Weights of a small transformer language model.
Training: a variant of Adam for these matrices, 1051M tokens, 4010 steps.
Each number is 500 + 25 x the weight over its row's rms, rounded and kept within 0 to 999. Layers, rows and columns count from 0. Numbers have three digits each. The size before them is the row's rms in percent of the matrix's.

# layer 3 MLP down (transposed), 3072x768, rms 0.0268, rows 1110-1164, columns 128-255
095:517494536500485491505496500481514509541493551487484507439463520472502458471503505501513510514478509495505534486461516490494474534504463491516500485523501550486496481510482520499545517433521488487511459512494481504519482513527489526481500484467476510457501502507480508539513525545502512454475507517481487495460546445469509508512514513504497514479474499523506539540499490506522531484494
094:474503564538568473453496526538501464458516452506474489529500442508502459473543487487486487538515531495502467533517479499498505489510458501502503541520504484548502517476499492490477510485526488530481517495465555486467515482509546540486461493466492469507485511486496547497531501524518514507491523503527499461477497474542470532530492544480479502497506499518448451544516503448516483526542
110:465510552498496486499480494462497444491458512538455478522489494468526479487499507467547442504506535469499469456460495542531533491508480542469497496526517486498468508456486471512500489541519516483498512480516530522481435481475467499532484522490515530514465474481510490482511484494537498490525494453517507517509453489476481470496455464508447488504519459458537503469526504525573495509488
104:491517525524502534511462467486472532493478477500525483519498535570487589475477533504499501473500507488495511472473555491503467522532468528495507553487524501479487524523515479531521444527509550530511480526478496493485516518502508496507471521506483508468489518464513520504485564528484480471481544494485543511512434465512512484509523497511488534492502469487476498510518518484491487462507
087:506499534475528506516535544520476513450502511496504512514489516458516508519493468467507495484499483548536523493487469491506489479523527492512483482492498500503495513470511519487529441513498517505452549494472491523522466439523498493480501538461513475520535476476458538478502540488494464503497517523449456512489531463555505479489524506518468474471517537488511503514525514434502534509579
098:509507496493485538558493505495518493499437469468470483502497510514496445486528491514549507480511455461505472485518459491522509558521501506527476529484489546475480538505436479535512493479518444483523480456497474538464514539488517469498482456507528485467469463546498504530503488519537546514500500533555459466492476515499497511515523521508473516516498520511477526521478514512539467492566
119:549487496470519487576520482546483439501492495488474472507522481507485503474526465486505494497496521511529522517490473475487503494472480463472502490454508495511471524416505476510516538474516505545494500540466505486458482487467515470525504498495502485550495477493488479474497515505491535506486479492520513523491475494469476456546460496509540513481495512503543465492500463480547495484529
094:478520500519530517508490523530534492485483492457488527511512470481510549448501502478443548535487485493481579510491505550498539497463490461504493525481469485538496521496485485540500461446531509474483513477513502495464546536488489489482474500503481509506532512492472506509503479507479485478510487491506520529517539463513484498505531498516442513515533507450518515484469483506470529509515
095:502524483481484518472471532442488514510483504530512510498546470546517471517496487526482504490508483483495470537480530489560509477478473537490499502514449491487500499523542464469489478483553452520541493474533477527541489514456480520489486449526473492475509488517497495498506480514481482472486475509495482545509516499548513486511497532514490511520477506498501456487499493464478532457473
095:498514578447486465511506465460457468513516486485464512472563541539478547481459509464513479441496493475472497487525494516493478523499511543503493542505515523469555509513478493457520524451509457481520492534549484502521498523504519488497498459490515502518499496514526459510496493527466475449494489431481455486520447473535487536482475481543488490517474540497523495499480471499481503538506
098:487487476481471573527491531513522502514472448513461468479530477512506494486518513466487513462464472510519447498518522478508511525437528496535485482492522548471468494498454496526519500531522463511463520491467482494526517497524510458456524495518512523507479511485532498496481479468497524462491525513490540517515500481488474536494508484468531475465531493498534535536526504522537453528473
103:438502536490537490499479543496509527481524541501511550471492498491522463507518493437512542482498501509478496558508520480521479452491507498495529497465514510480506477536502510476486450503541485530464557493506522490461528498473487517513502547511498514507501456478470484489479493493509468472505527493468511474491519530483506503504501481486495469539487500492486489524426484492522482494544
090:472500546489479470496517516539515471500457497532495496490504521497526480483479513531494496460474497480522546489534532496497474463522501505514486495488479511546456548477519488501506561463513469483427505494505488497508482484500485468507518511548537539501496527486506523452520514542459481482550538498518464527530490495490515507514477467493484539508548494437485479484535465532514536460495
103:523499520498462506473553501496485506500493492495461495517507530524509493506533529511518440460540525473494488477520496484500486490491508474445499484480508516500485504517553510472528476476475503510513530486494459481515500484512485532527500499500464526517514478512523559505550478465549496485463460516489471485484550534529472503489493553493494551517524536517498518538503495514476479478474
093:521483524509501510508514487493506499546484461505518514487497477473495514498525525512564489478454505511497473501474507489488491481524492480514502447483489485527488496542545525500491484523488481507490463473543508502500521499493516470500476518493477498483490492502494507523492483492482486513528516521500477496512520501502555463513492511520500516512517494504500483528500504502508493535510
102:494508554486525486524517492540494484492510486511519471500497487504513504464491556499501499500502504488495483514520463486476476471489514499467465539494508462521547496469543496476485459549502530536502489541477523473487433505510520491466494509527442479504482503522491478519510513499515523521530466467491516475484502484530504481456498506505520494491507524512463485514539518481469522521485
092:490506488492557474480502472473543447474508466499502488514509476503505476473540515505444502493485499501506497522495502531516494532478473507495465480521511471510526507507467510462514504520522509474534475495518526503517516473451484522488478534503503522513506521548487480505462496476503487520492550487558495493544496540529512481534494498486499473506525537515456501508510473528483481494472
102:520493463503528494458514479564494513519541501511472482511539521508502488492469496488522536516474512475517530511520475497551500521452502531491503492504473490498480521512476505488481516474492494481496519474510483506510492469488508498496512432515503505477486495499482505528513481504556481549481508477486482460509524540484512510514501488547499547475449551487472522448464467507476521511495
088:515517508468493502503503511500526518502495559524492483490490512503473457474487483510489490494513478484456511502535496464517501525522511480513495527492497500526483487512490492539527530510515526476519516527527492486482503508530504521483575497497512502530484553450504495500541507549511499507506501479484496479498503550505508510486491484500491437478552476458496500500514530553525505522517
103:478522475481480537457516435448483516500455517476448539499504502491535499543511492505513520493494510482468541428513504503489481510474502498517498451481511497487488481485517492501474465492509466470534538438508485502528478502470477523521536501504493491479506458503474517534491519504504485513515504453525515511464483457473493529523495508537518535490504501502460542504508517546471481481454
097:490501526501532467491511523527493491496476500464499446541483433537513517486496503484506455527498518464491521543522531515494488487491539514471476483498535483462479484483498508468531540510536455539472525489554531506491479529516491487513534513526489488520492465486480479526462487516511490484476503464479491540513493472509489522536506529488519521503480551520487520527529501435481553526530
097:496517484508454465433502470517468519483509510436488472450507494498543507466528501512496518527499512487526489510503467519503451490504492499499501492517501523498487507518528498532496536462566511487514491503551522510485497529469532554496486542486511527532514521495547500511452504536473520545503484490516506481491445473527499505462516479490499558442492529555476484511506467535532488502499
119:498531486488519506468495477525512510507512459522494530489488528501503498458497529470509493546443477480528490516492522468542499481451532498506471520467524526494489497470541469530490470475503508486477508500511474507490496533481468488456540495498499522524510529512518457485532534486506498511475551465498452523452479454531482540484532507455485473532540550497524546492513448508498502495523
099:492543463503495532507521457522521538508492521472468461510473526501498511462496490529469522503506498452445490510504513505489523512515528508499472532444492525469502540447454509490537511450489467495520480497461501511499520504499483509519479485470500489518513492544477521495503553484514501501464494503498497486493522533543504468494526520479530507503517521484492440503495501473507488448465
087:466474493505496488543500547533457512548448497512480504510486525480539483511502501459482487483488494497454458464499485542528463479492501512491462468472497470526544548478520502497515472496449524467514515484513519519516487503503517525519476452508503504487509482492524515511476512496534504493502499460463466488484479445494526495566518477479513501522515517491491519518498489520510490503502
101:530533515484470485492469502482538505520480495507477483506477491499503509510505484470476500472493463477484529512487492547470496516507435496513506543555491524499515489500473471517484473499527505516513514508495499509496571468490489491563556477516506502494535506530489495545519476479525541471429517463488523507512507489477543492497516499461542501488510498509498529547486510451515436502469
096:455457497524529479522483513549496552514519531558526466502473474546489489474478523515492520522515475528486505498476488527494537516487517459521470504473510542462451480529498482536517523513508516533491540493493512427479468495544491459468472467509496452534511476479483549493501501472472508532534508542497491536522542508499521511513488510493530527514518523517491450496483508493500503495550
110:477500505510510487486507510526480549466503530517467486466521480483487530438489501500549500528505479500495473517528511482487501449556445511491426527505493507447490563508514472457489516463508445494496470443531495480516494543500501522519459477498517515521523492508497471523477520521461521448521481490515476479495519497467523491465500493490490513455514497532526488447507487508512505457482
095:537516496514511533460513496505460535512500514555509465513518512489501523499474497518493528483498515538498495480494520506466495484516509452460498481487515535462509470555488481486516509485472523529547551545482478480442586497511505480517490515516531492530505500521467528519532480528514494486528494525521519502500526523470546497502507517494502428469511485450513513522479515509512506519453
091:457518471524512524506509510541473505531474479537492505477435491531514494462456506475494451528462505485508570507470544513534508476493441519541487481493470497566452500475475495511520507482485488454516476500475458511548512483470503515521548461505513510513494513521517515521517476503514507495495511468503469532475479535493493534479486496468450538463507469525473508508492537490512492499518
098:486491481458518503484492483499449477509497468501508527512484480499483459480522495491491521475518526509499500543505502533492520501511492487512489513463472489519528497511533559504466494501516532510509532519556487448518491475471526533549504545463533503538458479482481466452505471496488511492499537501481497514496521475549508494473505537511538476484496541484496504454456514503478528513465
095:483476536470476482514490513519489509502471434507513537518464490518480506494585466493535461480539553525490484496448508531521508507531505510525580510486525488520498470499493491481500501511541457495507489536439492487560547512507515458532516534516470456495502506471518541488532499498522495496509535484505453523494485511470473480482489483484523432546507546500498491475453543497511490490489
102:465490477537492474475513482477523457473503495492488464516501475506552504528510483519524498498514471515493524449484502476490487531479515491523460497531489476485515480509474506518474479544478527502468513509457505525524493496487530485471468478478486486523487519499480508454510449513475482470566518530552473481484473501471506498520502515511485480520516513514457472504518500501514495502549
094:503519436494465499456523476470474490518518491495488450464467497485502498481468486484497515506504483495515474488446542495446496473542484464499493504507496522498481493478584511478458501527521510456504439487458524481504498456510478534475485523495491498487511499519496505514477482468538491530496525483461515460527522511478517499507564478505523488486541497485516499547495476501508449471559
103:534453492508500482461488528532510490465563491504497483470517496519474527478489478477503497446494452484505500499473504502500490480503479508485484509537501524468516496484513506468488492497495496527483502458513469503498476480477493500465537477498495486505509519510513515469514485467490515557511546444464464489529471475501461524535498481479503466507517504476499540435548534511460552523493
091:484516460520544496515492485509486476509493489466489463542522499528483514503491516502502508540520484489546502507466496535519506464560506529545493524516473465490506476508490489497517526489504536473512471529478496494491543502527505483511472511501505524517463493489489540521511447490508519533475502477473512540504558493527513510484494537445517541503466471502499497489493544521538471551495
111:541534483531545483487516507493492484491479525541499516510526515497489507535492467471467487507457496451514496513473461482495475480518486508507484454498541486506526465484538522479448495487509504519484488511536517458473518506512466543473544495526455494443462507482496487530514516469496506486519513487481530497496484517446491532513522522486503489529534516498404480532513505495493493516490
095:492546456515481496502517482521518508511506519511546500508494484505509493479495531519480511541481488506447536467501490511513542493481493541490504535525492495537508474505530500496528526470525524471482487515489495446517508505523479523503507547528495479515476526483509476498509542482544514527515472487540466477517505480503518501507536493488506524513470488515511467483545526512503501496529
092:497487469508486500562503514477506537508542513449505548487480504529493492557506540511503539508472460498493479529517475502497482507479469484500467481489517456460496475478464530456490529499508488469526490491493443486504495511472501508508485487540495489478537523496525504548510471503546497482516498518486471533509524520499530509530513567504478516478487508493517481500515502521488518501495
084:486510509525534546464498477489521525469558453513536473464498473484505456449487494510497474493545462482454472529492498461519524506483516452465488494512505504533499504521505499519497504504507501502501452495503486528535486520510498468504496479529503464505497466510503448545432524515495504516485486500471500502469511509498491507530467500470508501441492539481535518508534508546502529508495
098:501539461488508501555510531479530513508482515510497529548508513515512477491535531494523503543515452494456506516528501508517508467486501529477568501447491499508513503528500475492485483540468459533464481505546549480524522455496473446517482514439506496514527474502530498475490522560501529469504534518474455461526495492498518486477535520502457466496462510532535482512550471522452496547472
111:519488491498501504526518481548544471446495515490462550498521463492551480494501477498498501519485450500528522473469485467448498541523492527466500503510501496512477478452481506494484490539512506537564452525522483516498476495502558509472523456461486548493493534481456514498494512486476520495538462465531506509460490495446483544471535486519460523501499489485522473461527494508486465493515
090:500468494460489492479488518533475506496476504475522486465487534516499502508451474495451505451482480465492500525484473469493509529512559515508501527449485485496524541522528518469533524543475554531525508510545475514499492510519509496496537480483485472534493505510536515503493498475535494493483461479547513484534503490503483501520502479496501489509501496475503560496504527509474516522471
095:494503524493478500489528483505467519470454495506485545499478474534473512497499497475494486446474478465517461503484510504479505492463499502461528520456511501513494520486497484508482492510516467542490495531546505515475495510492475460486505451514501510487495461504507472456494500503534507495516481500495464499517513534522511498507523553492543506469480578552502506520517484509500496517503
106:519495480504514493497485484472456464497499548530467499492517497542472483505495478505501470491530521536511507526497491444505521511507486463500457488482531471498428464455494497508479490482536464505509485477486494528525513473463547514503494535466495519597538466550442517523466496507530537477548497499468508523527529462500507497538490496494520456444490505518542513494496524480477495521509
102:465520532440467525546573494507469527519489497511558556473562491506505514499487506536512483461485506508505482489503501495491461540542494551449484546508524493498477498484493485502523502526493472515530518495516546493440520502493490466512526495507531540521513474528502505496492471507475499458501464461499480482448512460505522503521503473476456535478485495532529492529511461497522539520506
097:495475502532487471508455497527486497515477506506522503537498548507536500476507491502540460507511509498530505518500507511485522490494541525470526493504455515539474467513504498506433458528453507513485470555516506468530525484488440488513515539489526479511499470506515488544529527496479466466517505529497471517514536475526470500500515524516504492486494502447492528517493519461519499527507
099:462494544453500510506541462495476487503515520511489489515430471493524489505520516472527495463519512494462473470481481475506524521493477517468491537466470511507476487470507469510523503458507458493528459549532492502507515468496528494467515518464434507495480498542533534564537543483537477504523522470521506521480481473471524480537514481491511521487465499519506556541508498502484508500507
095:520500453495473492505473517474509506475524560481547477493480518524539490530514562501502484535543517481461499435530566509461508525531448448486524527487551467507470490524497507502498461512526494519520470494533527490509514514453513492514497476473551466481498502491513474501504521489493488531513536530516491519511493543500485450465499499516494522500489526509515525506494530509527528469505
116:520513498511519451487489511454509522526497481458521481496525510507504493485475495457480519447505509499519495558493461523495470573453479485516488491485500482517515502524464536516493546502509515518459520443506506468473480528506480513531476503535556525510521516494529470545484462485457497491435483476556538509509508477488503493508514519526503492488504517534507486482488498465485517484481
098:510502548524499467514504458510473493504410470486515490530486508499488536512507536470545531489501540540521531544495520505529493498485476497477507510486505514503485518473454526520509502502523535482508514495464495499524503478502499470513492502502505495540498462532484477496483506506488472507512480496493543520455455478464502499532507514499461490513536481483535490491485508515559525489519
091:549489474506485502479513505523492533523465513506481505483540532504492504515541486524507490468502528505526529479484461499512516533490538476532528486492495509492528531478551504498514503455500470497484486486487474539520489532512510482453526500523494473503500549476486478490482488497553507482533541486508527470463521513528496464533526435505524467500535484439544498427421532507492490513476
102:559509506470560509507502555470497543494530506503518472485506534522484511494502511489527488479528476485507465490460502525491485520496493539474486513498517527526490460503503493471529492515520538503474509508489478487511521514498472538508518514505500472484476466450530508490453481534522430497502484546489504487455516518503483515518483466509515473504482505490488477512521466498485504534492
109:490502535480498515506458501476510462487510487495507489532467498446494517482451498477477491552514459526472513461489516533544530487481475502510499454494494508458516460509478510491506462494522544452500514493480504479574438485505466454503472495495457513529495548459502538510413532521508487516463571507482499539483524496513530489538453517478476512491493500488487464520515517506544494466499
095:516501457549480505466503465493471509488502482494499550545525494503502486530489499502519491485500466543511505483500532511479491484485517539521508541547473487510450494493519449549514496478491477460497472474502523509483524517514486489490476479447542487436501484483478473542528486517547505479524508489499472548486522528470486482479485494491533488517488534516508494480500483558484497547494
# layer 3 MLP up, 3072x768, rms 0.031, rows 1111-1164, columns 128-255
097:495491484485487482450517493491464501501492477444466526464514495473475529493509508497488486523529479530495518536477448458500446477519487513524474497554546487492552538561500513497499509527495529496503515476490463447488514493490509491510479520478485530490485514514528501504454477462511509496477511474530484481462450495507484515533515508461533513524495499593520515496494491494466484486544
100:509493534485521513512467484481519520484525473503497524485545443496494505456506490484460465505518536471539499483532504468519481498497528524496485507486531533473542487499484488530494422523470465468529550520501501493475525493543501515494468517456541467505484526501483494505481505472513501551526505495530534529503515535451511531485529488505534546514510497510531487503528486569517486491493
101:525506487504528467483496488517509533513550526501468520510503510488532500485518528454475449505520491452448526492482484526542513449505511516536480502497499499483499546473537487470498424523454511482506510508488469550499480429541440516499533465471500490483492477485446507492488495487507538483509459525534488485525495517507478490536491534471481521503476489480548472487547506522558484537525
099:518498529519521502530523509467497531485518499515492505496534535452502504506464504459482490535500520492512449464503535490490520509502475512482492470495483525512524528508490479490553486486510516562482523441500475486519540498528484498552517516470472482506518514486525482521509487468502487524491506517534522514498537489521508571534495490526560485508485538501505491467459494505489498529483
102:526491503527479483464509537493487535452483510530524526465521471484511510490522528464454507531490521485503506460505505511469498467523482514498506477466526477530552417467558488500463429547444556522469524506512458497509534493522482451472484533515575460525516563486522489472477540494484497512464522541489541500491494464506508515514482499455491529490508526489486453500528487497536512491487
106:467471486493487545514496453487536447482517493493491445461522478470499506477579506533483497423482548486487514506510520462474510501525510543473486519495508465473562498481507472454520463475501475453510523514467492503522510457531491540528507534516505502495528482508472514462500488504482537485488507490502491516501518467495480521532461520497499559483498461541507492510537522505513464491533
095:472477505501464516448558500497489481548493510482522482513518485545465495505509535501525456479490465493485450520538502468468484467556482580531528511484486510495522502534520460505476501522459473514495473509526460488490532499513460485500510502544509490499512510495488482486474531498513508499473514485480459517504517503514494486493541497515558475510431503474523485514534544499522483497489
097:511473493449490514543515533515486526504490528522510506509510536482511490522492466521491527452553572486507506482498519494467542487488492511452510502475474487532510533514472479499484507464497488514525494502498536475457499475489498499528520509450494466497473510532473496485475516503475501497470532518486512522504523526518461524517535458491550453512506488488524500487489488475478511472475
096:451488485525496525459488549506499506513535514507467450499465509516509516482523479503478489478472441514548526534524554472490481493513499481512504493498513546527500484458507518485456464578471528493483535531499540529490547499513532500500523502497500506502507473501520498503455509482499505546495520468545496491496477502482534465489550535491499484461531449531490492487476526481546494492499
100:500449516505533493499489480514504464450523543492469473495488509488516501531517505501476467472491500498531464467525450488500508474558488427466470472583550483521526461539492467507492438525489485475520511499480457497517555486558497529566463516527501504499545500482483513509468528515530498496511485508480515510500519511509512494520476471487519515470507468503519494492533501501482506520515
105:505489498475500493468516488472526503532505515531506520496490479495505500477500491477468460487519502478512498518474472518498459492464501499504516469483527466509589461510501522535509494545490507512488520515459492450463448486489500460527499516475466505480508503544505514479495487431510480519523489535523518476508532495512518540502479506485519484507487514540503474471490498488534454528482
103:524496523540478552486517469444520506497504496476506516478484455500518519523516523498493484520518525517499439510497462472495515514535525478514493491551551471475487507536538455506486479553431532495519495501513479488446470437531519546501505540492468517536493483479489497472482478463456478551469491502468541484493494509457518494487523513498497521519523488507525508445505438487502514477476
107:493509464473529504470497504492485486508504560473496507541485460521528448537540506461456489486489492501470532470531508533437490487482505477519508510492514513443519512569491508490477478513518539472491489474475497492492472451543502476517494524521489484507504495464457538505533483515542486553476504489512507530486526468469499524483517507464488496525522500493510472459501481496501530551535
103:493497512528482475495515523467528513519530535516497496503468463519516484509507488465519502490479506478483466523497492493521515468557488492464535548556535494497550493498494475502501502482483526506506509502476506484512508444537519496495497461490477500495504503512499487525506513500543449486529469476523521491492553496523509469487472479528507481470485504497543496495499530497500479487438
105:490461467500497495495543524498493504493476473493450506508495485497523497510471580509458508493558519514490480466510529465511496443499490477505516480484516515513534534452525478466490467546466512459498560506496502452506485489511441475488505497450479515472490503479448539448462489495508518543493484424496513489519461540483481540500492504530506500491521502554499506473485507516505464480549
078:528473529531482509484537541518469528543512532496513519513467497535510487510473498452501478499526525477507516491526503445497533506500513522478537531522494521515484508488539483520503503479444478500491500451465493498479507550529514497532496497530473495499521483447490522489517517534540509492495527516449520509456507495480505513475493503500475522523500453483549509479467535488520520474525
103:507495488564508523476538561477492504534497532497472522507561476491510506515510561503502486493459492493494448518510525516480491512466508530489535520489521520472472503486468513522494504493510521459486516506544490516523562467538507505502492464473541523532538511480531508511502497500509526460510496498466567532485505517499529487482475495525503504521476504496522498502504504546502504494478
092:521486498520513504498517530489523508548523513492505515470458494483521482501503488473501514486496514505524467490470474505519498499487491511469506499517482533519543463486509511479460475498483515531510508508435468488498484472498484469519494459469522542479506517494491501465473535502490497484520531528529521506476471486485504487495484530516537501516447498543526467485529489476525519471481
101:543465469484519498481537486492551487495543503461485496513496467553480468525538486442468497486463517476455506478465533490499516465511488540538513493511514495508492532459499501457497507503512497455522522447504522506503492423522475509479461512485478509508508483507462505456481461515567542479466523485523507530529464533476521551491496486545485499499481469520490487505531472513498540489493
095:447520494470511496517503494487489503498526523519474515495485488491508504478550537480467500488504510505540482464497519500472514495551522538500493529551495465494485536545510470537501462485483485454508460509475485549478501449514531583458503507494530489549519535498513497470481479520514520521479554506503524499479522485522514503517495488491504548509498480508559469510492495499545524486547
087:487485484502538539497504494488477502510485487489520501507505469524511524478509493516478504476469484486502510494531502483479496496493461508548520504519471483485525445493499480481488477541464503466464520495490455445538528489508472514538497480511449474479540491466463485458528528519518495488500543520478479502475494507511550526516494530491493472538519478447495513441481492473506538520500
114:446464509478487511475506528457580506520503495461488483457486499505525470493489498491513527517473505491522500512522488444537506522481498498500495473484464484486528531541507484487481490518508487512536478498531477521487528501476461513482496477471519515492488487495519486487483510462483483504526494497543494519504529532500498468518513527526516491482468459497533492507508481432494500534533
100:512507491515526507525477519488540523480508495451499498505505508497511513500531514518502437518469508478487479493503515511498506510477513505521544508493534494477490503514487507528520485483467538525461501469525479497457457491470522464520533514524540504508516516510515542479495543463497512520484547505524536524482464490456505511506516529534514487488447487489494459480518503481441486481518
092:493495508530514511506515471519532415506508511492553539515487486497478477488494517543501468536486442522523511479474520459497493485546534501464485525520531551442524473495532493524517531490500480447472511493466505469482495502507545468510482523479529519533525473497500486468530479513474477543473537482500482514469494524510497467440462496532490504502500507528544495525556499479498466475485
102:494438492486540496494489488502560482495538500525496507435475517463564443510510588494500504469494514515509498472475529513448483507488523494522506502524499526501503506506469481458476477471509530488509500482521493510483471470511483500530469470508495496528502495489540568528511500469497464481500555452500472500467533448506483483513472531523512485515530477498513507462502463511500496517472
106:538531508452493506443537506445558504501500517449488511448513451529498479534471501437480461490501466524488516498523469529517478477492490536513503520484497507496553501508511518555510494483478457536491500469496496485532465493489512498501472488466550498508521561479445492497490486483484506466498545475560503510462494455498483515496497519484501495501480514508496488462522476545446472515488
108:470504469526496497498501468521548501473502477497525523450531487473554473495531513540497500534493493500514470529488499516467457489460486513505560505498540509451506498512498479505542521485515540474550571508484521508514535495524482503543512519512498489510501539516481502465508494484518422487499478491488537519497500483472478501503508549494543483493504495509515484491536520493496457542520
095:522504519485467496482482517460488516443507512435494488483488479519509504535516539511461471533491515462492510498518501480540487546482538501504500464513533514527490464509516496477483535498530503539520481530506495484480511482492525516472522493484534545492503529477496514490461447510518508482523542476488514518526457504539485503432490538476508520499465510520477507449550479460502476510504
104:504522511459528553516503513499487475519498467500491512476535490510507490555519504505508547515530489534552505518495473518486498506495485491485507542537532488460560469563513503495487501511524487472537500531533495494499507449490501474507476445508463507500504465501489536490494464477509506511485532524510477507517535512491477470487524497488480554512488482536487502479503472467488495518558
099:441511506512517547504499512496549459542488486527464564500508483492483511474539541469494515529469477497476486502514498499483466483500466539484518501488463483508537492492480495490535439491440501512545576471447464513529480506507493472479496501504517464507457514486494546481535527508511523516478542474506528514487505472488548511468527493486505460522500496458542496492486512482536504496493
100:542484537562513511490561495522505466503529503505530503503512543478499464472513474496466495495493494496550501489533457469513520519513531468454518515479524508494495483557500491537523498500511488478452512501476496501513500475488494488497512516509498547512498562518475505497506555508487523454526483468486567559469495484509473528524481493531504528493503480538506497522460482485494503494537
102:488521515505503500465546497535505509531514480508481524494498515485557480533498540487501498484474532472490525482496517457462454481480519443512459502535487503499486505509520461538497518473515569480523526491528487515505469517544523509540493468499524521495529532504510525519521498483457460481513500472474505481411448512499504526490506532483540484454516491476531501492548488475472510523504
099:412493500494519495499543481466511508550530555504488496510468453501501493530504506475497534483510490460532481501514501506508496474516493496508512458535507481529504508492526487449488480563484494474465527497565515485452518491543485502453501479488546486503533518486489559476469501495506517505539493538486510527546501498547505494490492518534558536510459517492497466443479512511515500495515
101:531467487547506491489458488462472490472523490509468493496473514533547477532545494456518514474472497526481537527528496494485522456515472507488565473518485470525526497522530497503432509521500519463540566484520446508517510484549490471538520478512468493510507512473512504500519508508491487447467527494495494493476480523456489489505483554544519478490503488512588509450482528511498484519464
097:498520461478492538513560502469520512497559478466459508522511498491515475471505513504497489505480510545495469492502493494513512475488469523487488510493500522517489495517505462523501460465502527549498545482490485515507538492523480491491478472515474497563516510483504501522518501513473481480481469496518519506489466482502493509477513467500522464486500454507495488480497492476576496510518
103:503485519522498520506523499470519515470493510476489525486520423506492492461496527492468489535457484502508497518511506499435455491520511515457515522485521511505517522487512507527496454505485533487474525513497474542477507524487529474502465464473539509489510487528479501509472520480489517494453479453552471481496503480494539514513489513497494444478484456544462503494510467511493493493540
097:493483529472531511528490541465524491502509491520481569516487502509477502516495489506489507499482495500533479501534538463483528492497501525514518504490491503471493520516534495491520501503494462509499503486478438497499528483530504503515491541447481475510493483469493509478491468461498483521489486527483488518528524501497484496504485490499547496533525503486530519516514505523494510531519
095:455523509451478549502557477508476467548542521550484506477497512470498493452522439455484488450508553500503498492468510479480489500479509515486504533465482482492505536544536487539530507506503498491563483491467501472442509490483519522449468447486486495527513494516489480473460500508532452489496498502540535506503483508492528514482516468479524489489526500502494500468507505509522494497518
088:504514544504477502501502539515472486520540523460498531529515512544525491532490485529484487507460544491551454478526491535476508492534501537471479521462516529474521480521488507535458464515530528491494494515477539500467486515528504524459490529511521510508522491469495543507492473472507498500468519515486474488466539487508492469465502508515504496518479484487488462501476463486492494533501
103:487498535466513506507505491507513458487515515503487489501515526484521474509551520521441458525478521485517480480500507514471484470529514524554522494481478478521518509568525520500441492501499544497527509512512502533488488459493505455504473496469515456478478511488471536504455513510531456505493452525480573485474541543478531446468489484565488508453507511500499501539508529509522474506517
101:521414534526538487512504519466480461510469527544492503500468507512518497503500536499505463472491460523501496497490480444473464495481501508492561491476500510544526501502495492500488529475523508483498496490498482521548471467540466596467479516520494477537471527476506528481477471500469501495467496489490534511520527496486538498508486513527537534492506495506507516500535481532487497503449
095:516498500503541509499511512499534479466504529481508496502470429501490525485499521507461477519464495492483512452512501512454461534467494512484478497472541520517526433523467458533444508486508508471456491463496492449534527504536524457508468504522509515519544539490508518478469504503528498498494484492484472493484450505503516523499511537500535491491504486535515494488501495485533478506454
095:511521493519483535458521505503497526478525520514508467453480493498523512509476527506453510499481513530517513472495465473505525515512497491496480488536541527542493460482513527491507506557506487532494560498479543482539530507519529491581517495515512526472519566500515537464508514486512452524507513463488518507469497512480462477538513440476487477525492449524471472539508459487506495520489
108:500472503526512490490488499475510482495533511504527482511492477540526494517512516489495479507487491432492480501505491533518509487517482483469569479506511548508501506483510514524497496529467519519551501492475478487474506484493506446514492474485513507501526507480509476485512505514514506494497528516535524482505482507484493503473504491524536479477459508542526460450512553475504490537508
100:483505505537481518469522530479496490518478509547492543517524506496513515532464536484486522464465501515483506507492483478472447490477519516482509507513475493525511493492506531495528467509468460496521521504482482483508513511518485501493505451498473484509488513452518541484508457499539457442481499497497496502527529501486501480472518507539475553482502496499485516460527506496506483507551
102:528508515494508480475478482485517504494504515458467507480501489526498480485519537525466460457528539521512499488469507509493471552483535467516482536510509464523512528521465528547490476519474514463515497478491549459457496496511485506511532507464517495531505513519501540502527523453556494468516523499502507506518492506535500512508521522494505461502494520509484526486470485508504467499481
100:514472515515502514428494464484475473515482509508486503522487505529542490516502543516508531498491502518525526495525538516502507502521510451503469522487520540498529514511546482534496498529486514511500479490508519496495510514553493505495476531491520499503525499477508502486453474505494490459462513485504503549507504488496510497479499508516508473481494448478496507509478493518512480499510
101:506500524501498491447491477514554483500515509573496540496481535504505484475491499469480508513514512509462508487477521489483463508479508492536514497518506496552501424532477516513498529488495534537487510504550457471488508465487520507504527530525496535451519526510506529522526505487509475504516499508561539546500499526510547540515505504491523514511503491528497519482486518473527474494498
105:493489492469489525502531496515469487486521538502509498505505483514541480476456526528485487493531461469495514458515529499498507501475501527546493520530519548436494504460485502495515514524436485482469524438475467478536522476470488523530508523506505434526544500527472519485554482496508502480504535504508512566486503498478541516508478527473522447502510491492507498460486506506525545495555
099:505449475471483535524521469514469486509559519448444505476482468459488523489502496558443490528495504528480498495513506513527499468537541490481469533481497513496506499463515553478500472482499507474530503498528546459455492468517534474484474516475517468494479485511547530441498536474472481546474547458503487539531509470490526442529493501511503497472512497535536514508488490532499494553519
095:524489516457520491465526488490482490496529520471493436531465504524484486498504499509483471497530523459495513496518491460547485507504467569581485504477488508515466503488506517502479515547518503491505539470527505460456493500483507524531475527492525503505502508483484504501496514519506519469545492529508544524516534491537540531486535556504510474496436509471519517508500500532530530508507
097:464483493523482469463513504536544519437499502485495508516564484503512473484544487501526519494477492485536514515508526501493502491556512493493506465502518496469519498501510506487487479501481474525473482430482469527502533505533470434501504522507536471527491507528472520485553518453522486505524466443499497495507534530472458516509530447457514514503501502524548442510519485544506502505510
103:493500548490508484504525494462477512462486483493482496527511467495473507566475498470507498518492549537453487468459518465500486511508460557485542477512513512510518449503460518517496491516455528470473543501421455464508477494526499552498484531534520483516493502500557520483499566467506482459477488472476535515486541456523528519488445522514529506518459488481506487479510517513476489499472
100:517538531480509507504516509495486514501483513496510503521494492524545480503506506500536450466500547527502423490507513504494502482472508518542494492463523527495524494470495477471492486519486494512540504487517449491472522468556508488479454535508498511479514501508442546444477519517544500560526503516505492519442488530500513507503479441499507436485467469492533470488512476502524475508543